Weights of a small GPT-style language model, trained from scratch on English Wikipedia.
Training: a variant of SOAP for these matrices, 832M tokens, 3172 steps.
Each number is 500 + 25 x the weight over its row's rms, rounded and kept within 0 to 999. Layers, rows and columns count from 0. Numbers have three digits each. The size before them is the row's rms in percent of the matrix's.

# o: layer 8 attention output (transposed), 384x384, rms 0.112, rows 16-44,80-108,144-171,208-235,272-299,335-363, columns 256-319
# v: layer 8 attention value, 64x384, rms 0.125, rows 16-44, columns 256-319
o335 107:485533539523481472494506508486493485471497540476536514489513483502524525517537487504488486508502521523534548471477481488501493507467503526484521515478495532532493462454460544561499490460509513
v16 099:510530549511520466522503502481494469498531515483545499507504488530515481461522471481478478524530470489508536502511501538476532460481488493487480462507510509495534514504470493539507524481511493
o16 104:531519514495517526485526512458541508519489546499491510542454480484485485500477485505503499494544517519487514547476479490515496507494480526530460512512526486465505495491431451466492529464478493
o80 107:523512489534491519526508510506504480494486502506515479467498496469477499470489563520544512526443460513469514468479492474496507524465508480520515532479499524548525520479469479504517528508513491
o144 097:512494411504517513484506516557480541450530470503489490455488536499500473550485477477520491477504527510522521462477511506529487487538487475493555469522516493467471509561529473440519450471502502
o208 093:491535508501487524464491487467452465519541473536520490526509523486503542504510499526457480546532468462517499517532479494483528483505482506569503486497439508454520546481503571542502522514485498
o272 101:472505541534520487489505503474485497456509451501525511486448466514462488469527475501489483526496546460507552463546476519499508495457518495473474510559503487503492466476492516520469512488516477
o336 107:473462492537497499521469495522494488467478509521507501493520484493471472481468511540497493458518540473504503507488492500520476517513519523509489524469494483521511490491464511522541480520542479
v17 104:494503525514526485488511456495478526541520522501496499518511521492503509496513483465519544510505444505473518510546453526518477503537493471521505512515483473529461460483504491524500467528516492
o17 092:524555560479511509507465519496493449510517482473571480517494550524509521474515510495538467493511514455489495513494511457502520473506479496511509456486515523497532531514505523523471516499494510
o81 112:490491496488507513508511497502513508496483529465483512495490472498499466493479499473526486491531461502459481542506502490502538457520492468454481490533509515453456497469509503477474534490440485
o145 092:509492466452486460495504540526503484467490511478484517458510486492488503506541527491473479447508544549521464546512517534504533472483522524535450523524482499474507485525474508508567521460513518
o209 093:494549478496496511492478510487508531485540469514447477478511517495473509496483467453511517504488471497493509451496506491506502477552478518485512454525516507508476510500545481508510456543484518
o273 101:533524506531497509524480501517540515521502482516467528564526469516524521520523479491522521500506486526490533511493468536515474579511450461484534493528492486539484481503516471513493491521504512
o337 102:473482490504486529469472476482545510521476497504505480482508532520517501518485503475498510519471496451479502488488508450468481515495513495478483497471493502498501496502454511477452522481471535
v18 102:526480470500511490524463556484525458483484485481489486520517485524509496525505474527488498516482498469556512545525492468502493533480425492458543482455517490523472542481532498509479523503476523
o18 094:499487509509488509480481498483487528498544522520491545481473514511459502497489470453530475481501513512564498483523504455513486494498544464488489455473475514501496469516530487460496467488526543
o82 112:497528523484514487497485467513506484489486493497523563474519488511497516498498468505559487514498522513524482493481484541519478502445494508487527493439479461529500463521534493506488534468496490
o146 094:501544475488478482524578452518504519499535480515491483494460516509521520477479526547488483467505531504480544497533484472545498490527547528543527486534522527518503493493515506495500464457508519
o210 093:471534488504468548494476522495518476492478485480492503515541531450481535504498471521513557526476476494487492517517497554509485513530451491445480461484499526513503509476481511480490495492512520
o274 103:545493545481531534509498554486493480495495474476540494517495511440509487491492472519490496581466477509531508523518502466503547531519467457470491501461505509507537486470496512483499492547544515
o338 097:475476504529453525496432493490490487523538522475483487486521531480526469511508468465510496490494470494482494432473506525465496508480532506525534486523483450459511475505492498508489482449490483
v19 097:536519503488527489518475478507519537515513493510510497517502473496470509494490515533509521543504487482513435477453494521525484503507535511531525520519494521552508518515511480517482461463520506
o19 097:495470513519458482510517475481494512458498495465494527496496518503492496527469519485469491519480480516483490481511499470507547493492504490560521530495478539514512463513503506483430513518511468
o83 114:488513503514471497548468538454503508491505467483461472521476542507527473536526507523503483477479521527464472501552517523497460561500480513524460499478513528444476508508527540491454488548520538
o147 091:485503445539510517476511487487453540456535501495521567470509486471532529495456530491484477449460502513527529514524520502472502496531508491515524519502443486485486464499471501486516478532453482
o211 089:513487527479494535507519536474479509521479514470463477494559502500478488526522520505487455555479471497490514478499480509525466502478536456524481455486475491501516563519453508508482472483479452
o275 097:461480521473479521440507560495474507496531501517509500521549498522511521496521508526490503545533501537479496533504514513471498532478500490495477478482517541473513521518509515474472505481471488
o339 100:530517522499484526501492506513452490563460551505537503488460513530529461488521516483524529528554532508526473526518480478510503454527489528513493501485519444468477460484513532466481520502503489
v20 105:482482532471498487509500485467523522522498536491482481489524547508491434476493531513462534558488523496510488506547525510477462516558557476487489516494524488511531519538553504480487479490496486
o20 094:506457475479516484468509479515533486522479487491524463479492515505472472479489529524520492548450502460533498549513499467561497498484466509524498497478484525514504508472472513456529523454454542
o84 099:497495460434498504515512561489517482512492510554477535497507485523513468439496513489519540498510531495468495504511468486482535514508505473535477513528529519503490511496497522467540512491536514
o148 098:507527475535494513477479487522486506489482507493507486492503500518512521518503483523516503496468491499490508466487504458561534551470471511497555540515465523489457482467496495504511522481506522
o212 101:536485511465510520499541514454510501548520531495476454476504473506515435516509491493500506532512507481505525530533506504443487482501531503499548516479454518536531519495504527523476524509494514
o276 108:449460518482543498500495528447470478533532497511523517489500509470500459521507478514492457533464489475462518504521510478517479510525476457444543487505454496499527517509506476516505502506539538
o340 102:447519519493550544539532537498447533505499489524478492549488549529463497475477514503451512502520462529499478496528500481511474514517544474514482489472547510531484532572491476542524544497507492
v21 105:540516471514532491545508491497480499508497492452525541487510486492490468514508525529564520491485495519486437578490484564489505441509490551487482494482497459461485487518507541482523499487520493
o21 091:472485464493467494475515506491519530469512523463500545511530545486489479551473472507476511500552505471492488509444467520523519476516470476505496490507495460506472525509488533448472492483461476
o85 110:509481449470521484483545471479517545531473486501495508476456533512500481519496542515507471528499513500480480516478499512546502495496541476470454522515518515488497487513535508474521476486468527
o149 100:486499466528491509474519505479526516504507489481501488478504496473489471477498445470429509452521490475463484464539477512501466507478518513461499518527445536514510504480526519483482496521480473
o213 091:513503494503539435510483547527530476490495533506522502500522460500475535523521538536514500458455468483469483517517530471525523512502447485457512501503536476523508462540500455518507484509527549
o277 101:486516511502483452523487535515496503497438493496519533506520512465527483512531507530550519506519537487485526498509495515540523471505500518499523494491526496492519505551471509521495483469489537
o341 103:484483512510492513543525557567502529470479516490520555498504516483490536492501503536527478491504529515532523526476544515515495534516501503534512498483507491488505529477481528492496488464502480
v22 102:464504537515520465530495494472505483496502541508520521495471485469504467459511496480475490510457496478501552533441535476522476483427509472499507470510479504446509547494506488508495480531494503
o22 102:495520476516495487482506518494485472470474542498533485517474495479520501463505505522484490497525512444516477500564476457425476468491497506503522512447485549479482511479485504480518549558485466
o86 094:488542490527575491512549465520510476485549547524484480492507433486452540454485496484496471496547484492487530514467501464505518492498481484499520474493477483511450524525475476498501467494446521
o150 107:518504499454449520540532507530478510522514489459484498497523488526510588522510509478493444524531499516492507467506475499475522513517554520510458533526509494509520489513549529486493502501508555
o214 091:490463501527518531433494480472528503485470504500506517467449467499501467521490530532506508525486468478534489529529518496492504517458476518506466512497519511493507491495460476488526535482528479
o278 108:451512504525510484490468508521522491511458492528503506529525470432533468484503513485457530497455473505462505509514515463510492525499484501545538489460503541503530508526522498492490484529443541
o342 093:486535502517483512479494502567503501498526499497550480490512517525524509531489439532487546512570540520509480500509511518498505482497500429503525489525537525488492507515508547511532529494468475
v23 102:518543503531526509467456516510551485502495503469506514499504527506540517484497521500529536500509502535528485482462512511504529515459519459484554482442504477521497462475552500455475530525502480
o23 096:495520485472508496512495478477470518525494507497530521536485486518456436483448544485478464492476521525507488475538495493458531511465499550524475489522482543496532519453501554514504492498537478
o87 101:494500509519461492479548525532519545481500457483512529480547523543535490544460488508482496489496465512470506506487487550496496513533491527464524469541534488491476519522505484458520542533513463
o151 097:482477476484530524519553496496423482486565532506519491512476473502474515519505531556489482459503457506467521486490466480534535444482461521509474481519468517533532523507469496516504497487465481
o215 092:518508503518521489499480491508488479542474506512542472509489493544513526475459502514487481541502509519480499533486526491478509508500506483507529506426528491496452481471499504527497526542529513
o279 117:519555498523520519507436498481532486525493559496528483512469497516478495482508467466530516519468525479523517503495497471472521499477483562498480483480546461508493504487553523481504532518556540
o343 110:514455474490511499474502494499501539478461466519455484471488491478522509491507517517508510513503452443516471468471543522456489508448486476494492503479468515457523470571496471510517477478515482
v24 107:507552528472498498542459503497483506495577537500490499462509514510539533465505501489523508544498506496532502453474485490470540507513510514481479546460532475493511446538503498535468466502522524
o24 097:526480489495521551500502495526503520490484510496502509538515459503472507509506547505497497502559510519456471578455503516530501465512526528545479531517506465493498507514515505503553499525517487
o88 111:507498556486533542521499487493492493511530493488480539483481498489504483514510501501494475499536497487515502517527488520533475510504500514482452459478491490490507442527517510537476506475467486
o152 095:464483502509499459495480500536485506478503480486496484510492541514531484470452523490544499461532489479479482499549487493492534459496517496474510470530493486501490545497501494462477481505511501
o216 097:523477495490540485493514514484525498484509505516518488448484476472451448488507550507488503529502474493519479507462496478506525510503546508500484493505505518543493462461500463530520503497497487
o280 103:464440482496509525491488493487525470476484506465479464495477523498475508470480499468477493584438481523537505431497503456450519499529513483512504481517509481530430468424513448500516489512513493
o344 107:533484527521514479503531488511529486530503528481533520496508503469486504531522476520520470484515513489461530539508513567548464492501495493477491543497486512521518486497495520535501498469454540
v25 097:512479488474512538528465519479534509501516544484513493519457479505530561477534493473475502504492537492519540505486506501506470493525536490493471478518470511504537520496504487487477520543511509
o25 089:498559481527473482519506486484498473500522514463516482504482475468443483500476509544514486465508490470530525517509524478495466494511442471499533506521489510470499468487534486491483490498514445
o89 123:504481468484505518484500456506504479455548520471490494528478493485541521524527467497488474510517444508483558520492509501513535492504538522546526538509517491494519520477467478487587497478511575
o153 091:475475536528539448478540488515510458466482468503507490501528479523480484490521481515533517511512471503516470511505511542484511465508468565470496495505519518518481460508484501497481506498509510
o217 087:543458487531498561499508463480540525486505482511486481558489483501512472452478552535520505506504480554490528510537500463521516489452535519560519518495492516517492518511466513502481523486513467
o281 099:519497547428485565514501496467505487513549544508474518489474461508481485508492451515508515510521468508489485557508480519491503532485509511498508536493496467502536580483479489510477504486492541
o345 106:539491513491511494505509530518492456514466502514498481481507539504487501506477514528496451487503448534485500481473493461519488523482523503523546515556483492508536527458429487481473509462498509
v26 096:557543490473497495453504473512498481492434519505478485514496492455480494492540548496476523496471467518486536490467450483480483494515512503509487466521472481510475485495468539459513514486477477
o26 102:483495489531483515520498476441492533498539473499474500515521497459488494456477449521465512450458474522457485508579493532492491519467492515495503505511495533505521505479489486467523514517506546
o90 105:460471465492461482484535529516470488469512470533480487487479488473495467511465510497500523461543468537512529490493526519484480460479495509499494482513563500481527495500499533502499524546495502
o154 088:507492445519540509498483480475473475505536464533508493496530509567511476548524486519464502469502484525491499468492499497563478552509453539504489522517512478511530519460532520498537490483534459
o218 090:466505472505522551473519494536492496492525494506536504513480474514495520468538517529490521537509486545505484531504514498494504509476481493547466498520503530511473522492512542490514560480498523
o282 105:522488460506501475497487505538563455477473543462495461488527478485489482517556501520496512521463507483491491534509483544461486469495458507488483492495465510478493521457491533491547556512508503
o346 102:510531536500483475483505469503495477506530534498472510553478505476513532468485507510526506465550515517488475537498519537476490427473524493457475489467498461505497494508512497544488468485482522
v27 098:491493475520504514489532512432478480449532498492490490501514509470538527492475466481506506458521498496488480538484491490489522487489504516497524490494527467527498518522499535529528499511490486
o27 103:480481479490547505464512498461499487499470506487469507517528534530524507466527516466546506481472512510542517470500483471473451531554494507526502497513516501496527487501485504499507496478474494
o91 107:489521486514481447492517505498485478516547486505508526489464512531440528527475489467511516497514546507536510461512508486464499521482520515475507528528467516519473526528468502458538522513484484
o155 093:504491521483506517491481478519465521516437505481512529492515497504515494476522481522492506515471497522506483504497518496508471521491520493515461517473474515473487465553543522460512478520518526
o219 094:503513523465535488506481463528483512459525444504498487492471497539500518548516501506488519493490486488537483454500505532491488456478495514499523502502476488526516508520483503541463489531484501
o283 099:481438494465477529514463511483497557531532470499487510496485509495547488534521509473517515486530468495497501517486436544486527511511463497479495528532487480530525512502535543499531498495486496
o347 102:506500501510484434485468485520524471498492500504487495488523482478464493484523530545554479479491517533496501477507531508534502541467483480523513522512486494474512535500486484502481456510530518
v28 100:522516453518510484479477511458508547505481523505503487507506446515535507512481541527450525501478502498475502568530480501525513505473492494519519511491513542489489515512524466533478507480476544
o28 095:479475504530487502523516466514472529538521484489537511478541463527530481498491513495488471509457500524462495495513459471514514527502480511526490499464500483451461521488499490544476487479495484
o92 114:523511477493584470509523456532508492532458507525515519466520511501514550496438483482479472516496503494521474566507529476468486498521479502498533476510481462518492520503496483492494494540477480
o156 098:470494510462498490482498500521500459473453507518551528493487532506480477459503462542485435488512495537493511505513515487503488525465501457483529550497525489517524471480484495540486501561494519
o220 095:502490508507493492504471471483547523495533505501496488492496496533541508516540491455520508483527477478517528475478510457503452469433543528533502518501480561492489501504487530499522508472490495
o284 103:476548477530439518488506498475537532496489500508524497516544489477507515489528497511476491519523519510494501526490499529494537511497504525486454496452532517504506504508517481484517486510487516
o348 093:495519518502511517494499536531514528534501521513463553509481548535499478480504478515531471488517558501526469483502524557511490472559494516469492496497501458512463516550489500484485445484491507
v29 099:462507509527473541537485521528506490468522493523503498533533492502513520483476493487485497441510519518498511518472471475445556530539475494514465478467498472487487509501468475492515491526441548
o29 105:513517529514496555506526464504528503543565530485492500498479486485495508485504480500506468498512492526504566504486467474502494461531511450534477542553493500509498485516487480524490496483492476
o93 120:447522456483476515516512459503472490526521528500462453478507459457523540506496495509479530466506494533500527511501476521496504466430498506521540519525513530500523501498456514508505517497544555
o157 096:520512516536493479476533482487507489527468472489551539462529541534454477489466511506498463494460471482484501472532455475512469523488484544492517520566493465469533518509522518530459502508482488
o221 088:562519533461475472533451546481480494524477519485485482495457457530478527498521490508516480488482522521522480490488542490497535531526517507537493489468523501530464474481466502506538470469520551
o285 100:547507496484514567468465537497510500450486497532518529500494515499520500512476492519461508464478500528475479502426520485477545519526499522532512462514489513496422476514506447483547469468528514
o349 104:479479521488473516499478512488466500487492509473458516494487511480506494534516441489532536500495470489475509501511534487471544522522495512478471519490495521497519531469519530488478506459488536
v30 103:515494531514496501470523522523506479516458492522518503487503510535510494465467468472504484502482499504484492507516506500497532516516460497494470481534501495451473471492474528497541539455470501
o30 095:549493543458513531513493533481476468490481480488507453473499514516511486498544502507535467517540485468498531504470517516526501555564464468509519472506499478467528492462501498532489464478518493
o94 101:491508481443483525427463508513486503532493519489531511542507525541522508509483499481523554476547487495543487510560488494474515496488469412497549515511516501488486513471525511548459513496526526
o158 097:479520448510486488502514467534476497481551498519500514494542484499509535498500461462509495468510552520517527505455522513474490460479526494495501503471517482578476514504509490494522476503491482
o222 092:497508520483503490531493500526541499460460468504523498488476495467493467492515516508500507496499483477489496507526518507524523494457479521485536504481502531487516521478530526497502500509536489
o286 112:500507497475490503523528512514547483484480497484485465506513524513508555473511471528489473506519492501534482456464563501484525488494470485493485480502460481495490518447506535487483474510491477
o350 111:521475509493539495537480511511502505509479493465483483506486487438511511490521494512513479543504505478509472507476475484525499535511488484509512510485498507510512514558546492509515508489517487
v31 102:492499503543502524525522469510444490502534481532502494478480494510467498533482515489467552538490519518493459499499544508479451511483508459501539506557503532489509488470462491471515466477529510
o31 104:509513522509490520490497522528495483489558473557488468519520510486492530509478457494476519500501459505468491485490517515529533520445538513501524486512479488485462497526523449480523498485498516
o95 113:537492493516519488472536534479514470483505487512494511507510518498513494538508494475495480481485522502510534534516509544512511535502508485533500517504496477488496476545512489472499514499439526
o159 089:460537499480485490538482567484474482513494465511500478470493485504509487469475506533520436496481503515512492561476479462493555492521499484490466471513526508566482507496488526502530527465525548
o223 092:497478480471510518507443484481479534543511514466517495517490528482500519503530486516481504519472549488471500504471506496486464481490469497501545518476481505452474488497500513497469553555476528
o287 092:517503505506488519502517478453496521449524536494452495482474505508493495493452496527478502501484497533504520496454513538472486487482502520510478530528517478504450515468517475486513474472510487
o351 098:527491523525495512513519515496481493479499544490513519492484517483484505504505467464498493434511515435518519513496516527493524502530549463484517503501484504488493488542462510540467487508482499
v32 100:499496512519502510427521536533513511491467489476526481482500480472507534534501481469516473524479511543478518526470516504496492524475520469498472481476516516530464479443518524473538481489465496
o32 099:529483494488476483504487507509473505464510498457542530499501497501528498500478487478538478508551503496481532487459467477542494489498493484483494491506482517525482490483512489467475480514476512
o96 102:496506506492508509494491515491448502503526477489480507506458440453510483503499490522494478469486494495525505503531544559480503461505530500518493531542499457497505473489451513544502498512513547
o160 098:508459520491499468493482502474486496493479487536470504525530469500455513478553478518508480460528481520510525482499500493537517499486501528504498492518469503497457514510504506482477494472503530
o224 088:499503515517496483501522509487489500510471505504507448481506475519465466517458504471498548437503465472510526493507487448508511453523518501509491545518552457553494524504523487513520476502479470
o288 108:476520494529492507501452536496500530498486509521499495491510512479478518507498463486518512500511487443488501540563528508527502507495536517490495536485545518471531483492532588521513473527492493
o352 100:513497517486553508509461478438513468503526509495520468514490508446480471488509488537474513476495487470538494454472494486524537489504458475521534473493456537501498501498501473495493472509502503
v33 094:502473513534551518502458498453494505490500478550454471474468514482502512488485460485532472477511515543512471520512505526491503492520496482466528505495496543505528484518521503499522479499534478
o33 103:453463506515501484516562519496486457516502466525487519439457465487481478503540470519496521488491461549483553488506522496464529502507490419467519505543512523482493509498489472520507489512503509
o97 098:482477507522490479521509447485519504513506522459472459457474558500468535473478541524494521508490484500453490485494490491515462522505489474494472473499514522458456538489517528474517501476466525
o161 098:513492500507486528517534538578496463507454481459502509547496468481489487542503524448483508512470483502485501514510517514479487522476487534527496503485522508476494472488532514495473495462478473
o225 090:458470534499472492504474532493488495482500526498559471463531513491497513500493461496517521461525553512534505502481482528505509491520484493427484478467518531472508486499511462564488460514477509
o289 107:494518535508480500498442517459505486475497489546519508512461469449464483470513472526470476478553523502486487514528506512493504513508511517496486493472495516463542512464488517483497474499519511
o353 100:491517490504518471550515503467557482521522483507456462494476445450478487524510477472483482546479474466514490513513498502497488460515511480524559515527497476567461466483564486504539553538544501
v34 104:550489476510504490493527498503453500526503489494539495487572470494497491513534442534533498501498446526479504469491514459452548511487498526480494453540479510487536528541516506479527478479490505
o34 094:453523513515518460481511493510503486505469487500471519478474516490480501487532509555552519454438501455446460552439538488523540583491450518500489487529523514461513518485523530471488469482508497
o98 112:512499519524482551460535489509475494511510437507544491496466502512503497533519508521490516456534441533487527530518504486499516478515499496539500499524471526504544481515473510491487492492523512
o162 096:454491504492520510503481512501481500479477488483505503510535519501486496492479512472523499498505566518513523454524488504517491499534534504510532508508434500513508509488485489528530548515506486
o226 090:497537504538520476519487499494446544510545484553531520506527516499511479514510512492488535469496490505461502485475492532477524493517469479457471466473506496499456524507487456514450458528498518
o290 107:514516468536541480538529513473479501530475455518543466501520517531489485486505476498489472497465455455516478497470548504535496519462505477525485424485470503474499510493491483472496471513493498
o354 102:510508465458498498528508533538489484464481479502502493476517471447510518526501519506527495484535487486505535497461505475535462525506502517501515507494525488480495556521518533508443532471471477
v35 097:473512482502494543521527504485480461465480501513502477502486516458529551518524491490495517531455492487503480511511509499528499498536508473482452490490523492491512525506523529479473508500505470
o35 102:525512502497498494514489498521471494524511509492471495504489515509516459491521486529525509468501468501509493513490473488491485501489445504510493507479551496489559522532464488478486554500500507
o99 108:490454521526467523485484475493565506454502501457490513456517533518534480524515495492486509495491511508480481510478494503510534492534487497477483498513475523505480497521539459515499490502512550
o163 100:489524493515533497519498504534524511557530546509508506525495491532483499515496502510514478513529509467479514513506510457516541496468484530503521464467519476519445517479539482465552477470496520
o227 090:499502486473532536503514483542491512478507489508462499479486493555514458499462478469501517510498552533503502475499485524512466554508501482540502544547459479482500510465446586501480496503499473
o291 109:501508499486505532553475493513476509497532475515459495489545500486490547531499499496446509471467441534439511485523478509513497493513493460506467507492509485483492500497520532547494540529520518
o355 101:491488517506548494511481501459494491454490470528503545519507488457522505490515487535492476499468506508508511482516503495504513460486519447519496499501511554543557518515515484470467463494505499
v36 097:493520525471528494490525475442512460464498510516478503519479475491533506452514457487468503506502515464505482492520476466494529538495521512530535513514564487517497514532539470492493459525526493
o36 105:463444491461507497481488519534468483483492469532507491516557513553495535491523509501495527543488472508502521498520524514493571475505518478486482473531512522514518515506520537505460480449479465
o100 110:523535553501530515542467442483477461519515496491483524522438503505467492492540518536513503467531494497472539491524479519486494536475522532499463480521497502561509452467493531508493517504502508
o164 096:499519492524527498475513479512517524473492507533523503486469493503496484502493484548505489459508493542503483498497490472506494493540468534478521484538464465472490515533474521492511541518489538
o228 082:468513497545478525494514528504516518532477545512500492513513492463502447464471482477506493488463506474485523470520465498499502517464515512512450544554471526474480492461546487468552519470531447
o292 104:490519510473509502526523440459505542442455481494479481489505487484474439474465512474510510504496491506509510451502504449524466497502569507554502504484478504517498520498519490496500477498478511
o356 098:492514510497482506493454468460493495510491508508525528469510495501501518482491469466528484540485438482525518508472525511450516542428428458547533544500519513480500506532466489444513496532531519
v37 098:496493476462491519514523507489508516519476527518507486472501462504473543488508532464488487498493508533473501523471502502474518512518512500511480508512537489504510538478503546507540476515490481
o37 098:496509493488519487467476507521496532454478480534504489448495519528501513494503480484540487491515550479481467507503511519502534516549493492524525555507482515522482530541491507483515465551491538
o101 098:496504491487505498482521545535472519465490496560502468515499505467495486490498475509518503458512486518495502527503474479460505455469550477526498496480501511490533531503481513520520469492547512
o165 093:509530524549472518498495530464464499485524494483512530527519495507528501489500523490508501509482511502503517497494548530534474510483522497534484488490485468491466462496564432519501506496471502
o229 102:534471524486540551520483502497541482529504495467507505469495514460457500504510518512492494475491485497538521487519483508479479477526472495450542478500501474495522502496504548491503487478548512
o293 102:484465493517534511528545449522518475526484478484482479497512526498478514485503488511471507521509485508513517491498494534452541540501542524504477490480487493489461487502525508499487493480526474
o357 098:455472492486519537473507517518488527498520518536458477470500524506498480520503503455564519467492506538465508526488483499515483485545494518500514461503510526487532490486471496531477516508529498
v38 113:506478445521444525491504493512530486468530468503483556500507530502488517559496512528489566539471515516478530519505520511514476512448466501518467499523534537477540477519516500524516443457474499
o38 092:487497468539540475483459447481524512507498511506524522500522522556506509493482515492505530464476530500490478497491498477494528484534470485497493498520516484483529466510494521491499489439513492
o102 130:455458434479485484498486515497504479509528545509456505449517477499518507519477516488519490506542491498519502498523502505505486487497468490495505535509499514479495515486513509499494467477470520
o166 085:494547517485499488522499464516452460520435505522494488493494500481512491521513501521495492498553492494522498502501555520486492504528507559512528491453500490552458508545499495513480547523495479
o230 101:466546503544471542466527475525483463512496533504487517467477538477488487455504473489489507487517485519519490468501470489499508483480524480502464508545479502488487535480462488470524503495520447
o294 097:442503494528510490527508526483504462453466486501511523489483512502498499434554494539574498481449530462505482475520490509532536479444484546500525477575456538503499512462528560495546476479519497
o358 089:478455447520498505502507492490491517478484553470495490436517535521483473514514520456447505523484439472526523484453507493491478459505487486527526513483518522503503519494526513446492507506508517
v39 101:474509486458508529508512477466487527524505474518557497482505500530554500491532467539461471517509515484498469483450478538503484502485539488500498494485510522472524461553463515473520503509492517
o39 091:494485483468487492472473521494499474518520514468535535437515540501491535507524555512536497493484543462512520493538495464523469533503507490493490493462518516531488507495482470508503493482506492
o103 108:524536526497534472498527487516476530499518504501519473474499503484481531515542504499504465446488494514490461535494533504522531496559514511540464500520467495492491486525450478501530497525464504
o167 099:528468412525505471497459475486436488519525559537478515535515490491476482504472518488504559535504485492482499489478514511466506523492470563485521482495507465529494539480477489466503508506532471
o231 099:462491533460521452522478543542511512493471482513506502466437486494507519545530513521500503491521484537458480511471523527537468532499484519439512495513474553483538471507535525530489452476520525
o295 101:474495531544512503534509537514527515505488543489527502477531491500541491530502537503467513504482503533495529520508499486528472512495448474513448499499502490482497507477496498518514489520467511
o359 091:490513518481545511489542488483468441511524504484505500471496537510458494466484512515489477491490510474544509528530471511483506493510517496526536516515496510519508468492510486516491510519469473
v40 098:488494489479477464544480512514499498496511471481533506514524499452508524496517477493505467463443505542503431466513522519513476499508536508515465496452454518544497475498458486547457479494473490
o40 114:447533495535523531490521509502524436542458520505546488490513466513460504478499474486536499501471503462510524516505533487565521495507497460520472509510547460507489479505493536494491509500530486
o104 097:526471475506488534481482514504500515477480503491533511486512515504526527471468523531513538521514476495464508490452508523515506508488509490490490493500465522495500522463505484478529486505487442
o168 097:490495477502493518449471502540489484533469542536528496439523501480519518536449485495515537466472490502487533519518487454481510495494503524517520548500530483481468476499501511449496501503452469
o232 096:506465474545500440539507517494530488482487495497486513476513488456484471507522486521485524502450527447471474503488531521520474508476509522503516494510479482511520488511472476520462513564536506
o296 100:523472468498496476497494490500481513446475488510484500509495504483517496473510490548465532547508503494508474496535528526522494518530487492523487547543495504456525512508485522476509524464516499
o360 105:504487546492518464456486456507515513494502505459537516521503526457490489490485502483487512434485486487474526453526475539515524483502523462538461517495507470479486515483561482479495513531474470
v41 094:513496485496522492497493481505543511539491506506470477513485500561535458497515546433487529503497533472482532490492597490531505539514521483519496497469490470467519494513483434451491471505507520
o41 100:505468522529465519491526517508494491489500519513509492527495512522502509506506515543488462496525486518513486490509499485420515481542478479494515499498503512523518476536526425509486502466495464
o105 102:456504484483515516503505503512471504472536462493545505497517506483513505552493507501472488511505491523509502468469504550515457478519496504474492544501482504512485485548492533515506503489499491
o169 092:544484478489487528520474492459532484470517495474530468497512518480467531445524462525500492500513516504535496521499465451477492483486518514499493504496461519484494540518466499429491551434476476
o233 093:495506444535515460500539511474494492527470459506483520527511497495507483482493502500459484526472516533459471476530561458497552522539490516527509498424466499505521510487499469468519477525478475
o297 100:505511513525499491526495467492506516505442519525513535475494525517512498457533593510475499545516517516493507466504527470424490550506475492527533489490505509493486507503508476470542545488506517
o361 096:491502474494470530452552564532507492492529507505468513455485522502496515516554470493539494484478444498523506481473469460553494506503472501503483502512462509513482506502463508489509483505540499
v42 096:506484479519478466507511450479483472542449514520508481541493515500514509496490514538473481500501502478530487482491521491501506466497468496421543539494476478491501472489510537505531490528503501
o42 095:530506491518443505471497524526533519460464518517539592462502531523464480479539502480520528483487483487496470513485498502490486442504497472484472508466510481510517553501483501523489511481511490
o106 103:490488519476512524522521495481473477518516495503514461492530498512510527475509494541456503495457514489506472487485470543497536532507519463555510503542511531499518539474505493545527500522491525
o170 096:542502534471495515545509503500463488511531509486503506539447501476478503505520549493497479533511488531491515467519515526465496498487533537524494467522502505506483484513502517511506457490511497
o234 088:506518482527549476496515511487516534481525477510497462565524503469542517521485467500509508531523512524488500501531505514523509496485477497452505501481497470474473495528555498498502472513501527
o298 101:470502491515485488526502520493515489493525482513468486518496554484515515452497474477477515491511487495512486461498511488481456510492474532461499533500515529515506475503505473486483488463468535
o362 099:515509487462530491451538509510460477513518542543513517495528531509522506508550493481538514527541513529501506516494513505503510496454484478526501541495517534478494506510531489472487501483478516
v43 101:482525495501501434489500516554480500504505502525521501521476483513509482525549485539477479521468499466493498527544471477492544513490490465498516510477509528466502487528515482517528503466485548
o43 097:513490515515484504512534515449460497530485473501483525499486502489530482485511490477504497543506487522546514515481526510483466490453507520500468508546535517457488479494492535480473513484546512
o107 115:475521508554514509476515497511511542545473507469487486510535505529518473509493498520461524503495525504495488476504459510504491546474486541491502521518531499543513547546515478548476531521545492
o171 100:526495502513501552472518444483518484510498475533444487488471508473476539496463537464482485497529527523537480479505487463444497536485519514513471503508529487488529436495494497503543480492481491
o235 092:496510497521496542507498491546459535483541499464527494518509513490509451515509468492476508475465483476476481511560538505539512501502510489486529539487494480464479537466505493470542506528514546
o299 101:489483522494485548483542505470479528485466512518503504540491501488468480495531493541491516460469505519440481536547476485518444501490483505498560533463511492468518475493526491533472492501503476
o363 104:479483495507519485498470551470539486547513478514498520495515456530493501496511487528516467452494432485509537490435499469502560499520545489517493495511495499543466554524480488499479518499534503
v44 100:479506510488515513498511545495514522500477491494482506477487540517483507515475490458519529477526484466512534518495508454482469506479476486555506516517479490506518517496507515519501469520514558
o44 107:486466509498519500420495525525513518515503462515442459526459516485547544534493484487529482538474568486481488523477501464492455507507509541504458503464542499519495464512508515467472450503503547
o108 101:478491536539541470491483456500498496529493527509500490475447485494498538479465518528529480474505524503491486527501507477453497468467497501480485540441521505505531522518504475542539499498447485